Weights of a small transformer language model.
Size: 8 layers, width 896, 7 heads of 128 (1 for keys and values), MLP 2368 SwiGLU, vocabulary 32768, 124M parameters.
Each number is 500 + 50 x the weight over the matrix's rms, rounded and kept within 0 to 999. Layers, rows and columns count from 0. Numbers have three digits each.

# layer 4 MLP gate, 2368x896, rms 0.0323, rows 2314-2356, columns 448-511
501563463428442498444567546515500480404504534468536452504481475545487467644489440528493463593475520456476507590438496523596533456473523538404560534532433640501445470385404537516504444474495484
520465558524494428523540588511509553430494510517543536501650481537589449524513437511590478439550565422460477526558418500484489534498578543518547544488524495484520448490482475499510448514490461
542496471478541516571556476522504450437540534501527407488511416465556564539464421559492467498576513520496500478589485667458586499546577490483489501480466487461536540394471479547566587562572472
480497491389543465539527485472495565598491531522557525499397409496509476477488487462504527563452459500503475593517522512449550484498587516496549445488525485446580574442466462352506562510497485
512450458484523439464482414570468477469379512453469510536381501572436510520439476505475447477452492542560473542495472513522473592488452440546472526594523499524465524384416534608508546463460442
514607580504443484618442431440430482524547575474532594475514556525544469529511394555481403439372420544566492431571572524606462481492529503517536468454446510519482526538525621561458395460515526
454451478497404482450397503471483471525443527426628558388470455547508593504545457472427536608398409501488459536453532440490497544543564462466500482453556513542520476488502541537527485484518496
571479460471470438495482456516538485561448530470496509534479494529466518454453424522475563409436324500505447445435553514511495461529551340505500484490531479506480456534510524508464463462522471
574436545501463537594506464458515508493538419463479484452539524586403402528430438489489532407486455466477525521504528412453493467371554540375470559558501489534500488425555514492572455501442485
596512515484500500494453515522433524543423508472464479467604400436492426468562470418590570500517496566526487569446384444506548523540492525545396475512482403553483461489397541415520438542589559
493502487522462427519497540528462524463521508420520509530447497432496432437534415427523557526497448591434575573518501549525484635492547510510594515520455505580512495472387407543527491509562530
554393515449543437505529463397477461400531585532582454481575491523467479619499448458466602503533415524557494552508437502541525586490525556503597479432513522482485504497472447500460460441575528
515525544477483437546567456525564424491474509470498534482494461558536575486494533476448480520546493567518440576480482519521505473609516522430468495454530387542553425491447522435485439483463465
480484543548448513477461569509500445515440488509498463535476573608565552486518581432424461385518554466481591571437501483452399471493439481486449520472512469513488549546592566420439474554493520
501575495496489530485500446508473511533393504527502540415513472435482459537538556534442493539528489541534535422605484469391560528504506417504611568526563507536466513535467455367496540453507539
513453515468499518541532527438538459476518496527454387530556479527458492514395478527459480550571402489452489376494456520625466561509449466461504586462514499416549474456380491511396454550527525
586493502437478516494572543552557514480628595489530551528486510484459465494329575520493537410542559504571594471497468495480465483480438372525459490518540524529523587520631451542580500558427485
473484540400494607528470395555478529627576494472481505482461535422474446562441548515446599562492493550564484513522431490449555510514484530436570378557474528464417480453453501416552471462481537
582512493536451550477526537495420579453402535497495517527427456517579511561504489507576453558481459591524557539598494528442496548412476550563482465535539548490494452447537476622511427550435533
572455458428526560584438568543557527549449580563425434543564517456548536558481480586602409518416508544417515482551429399516503469521497423541498511497479452548526499388546523563517515412502485
536515493471421427451468441469388482603541474525509466523446499486541447481434537551506435499572523526498477596469470533504454590569474433417500567541542553408574502446549490445475458420482438
448465474521538593576566593539523464600410503378574595486525362381511454577556481569388478504535558482556460440472452462478510350558535471490502546376530464574511495506498492496577457458476475
429494436484496583488506430469390518478464530522509495457572464568510534584511475469551491399575518519585510642440506587538481464508465422467595449545498491536451477566534513445511552513489478
464502570393503593535506532501457454481449491523506568484430552508523553406460537528502490420561475543435439535451438548454513522519524489546480458486505532514616524413507469487478511422496532
441490526532428430557440510461528564584418512512509471510520474454493485541495514459559454414543522558575422614533525530481502513454542412609413631458515480474507448412438528515493475484490520
484527479532493511554509490518473439473490498448493580485535595472437468522498618505536418492538493516521489508519488521534517494495419515572550562442474516524527445372471649503481547635529463
434501616514585497424484514516440422616537483489452495503471490593498568458462429525572552579412474534523451546540557526511472615524530558471454490479572482496588475473448569443512554516519452
617475497562430473588519512504505514498502482513564625474455515506535506498481510546512535555610407493465514541576502529527469483512430454493543456568432458567520536457477484526496518562564534
437563517431449417497503540498557473499475532492489545540584459539422552528570450481461578531560538576553539432481479574601536551523508523531461386457535532520523531509439516466428496393543452
550548491488469496495484416536483661568498594400523540521564518483404432567469569434562414462515547505515546493483502541569483463500519383504535600490496525494580566462533600497429448491547552
539485531492445467544434385508471485514443432477489511485489470514493484508543499531458442490536440461516424465477541484510406557529515480495587430449445528509535443584428567608413520518505530
484467466532545535576570493555573505538535523470498580511533534589498393500495540508599386543569580511547528574458486462604565516511559520456499497587533458566534483465496459567473648566478533
477428442485447455459419563472422482453461481566420495533427486517467594461454510541572473510548564420405528523564604516547501417502558427540524547410535455550462451550511607425490450500516544
554542472489508478465462483435441469477522487495506493552529568581465423494474473442377442466425538432571503553428483545490483453588505478435533463492479456472516487559425542475510485518594493
460497502466538426443625521503510519506461543479556545418445506394526564451602483479534522486550568523457520418479471542484480475514480498439494518525474467479461473471494512504489448433507496
383565497471390437499507445525462496421536502462444551472524497431442488649499535478513531470506551508410515418536411407521469488551519458537486502459513400468443556514533504551447487596476464
434502458550566553491452440470483487437511496551518530434597504421392508512555481505506530522507544544418548541476542475470498485525486518549453484399492449406539403532433526516441522554513484
504470487541465482479483512433444514465562496513607440484516425483461595528491503484468572549412453530432439585452490452460471587467563470452453463463523512478550493524531421467437556526473528
521464564523589518454539558527490403493498516497536446427521517536481532476473515504491550513446534480526566557557470523515476551482498497615430469509508521497461467443497495423569505612492594
505455494497497444522503495511529517558442491549476544539564541525529503508432577542509399516540567527447517568451533581419555500514538482465484465453542547505503435572473458544522523488462482
443514478387492511526567567497461436601422533493583527462429440407506575511535452506453410452592454576482490509520519429535496509515405491434494575459602434506490493603483560508549529483520520
544473449571501580487450500553522513579451520486514505527464512423535529467502555500475620485562434563452521489419492431543515508494403503589527439453576485516620474475600394537564466574488555
572474444471492448569604475474581441506513524466446439552548520569646511519495491624540455455476525544488529475519601549455458499530477523477462495541526407542483558478496499549567476402558490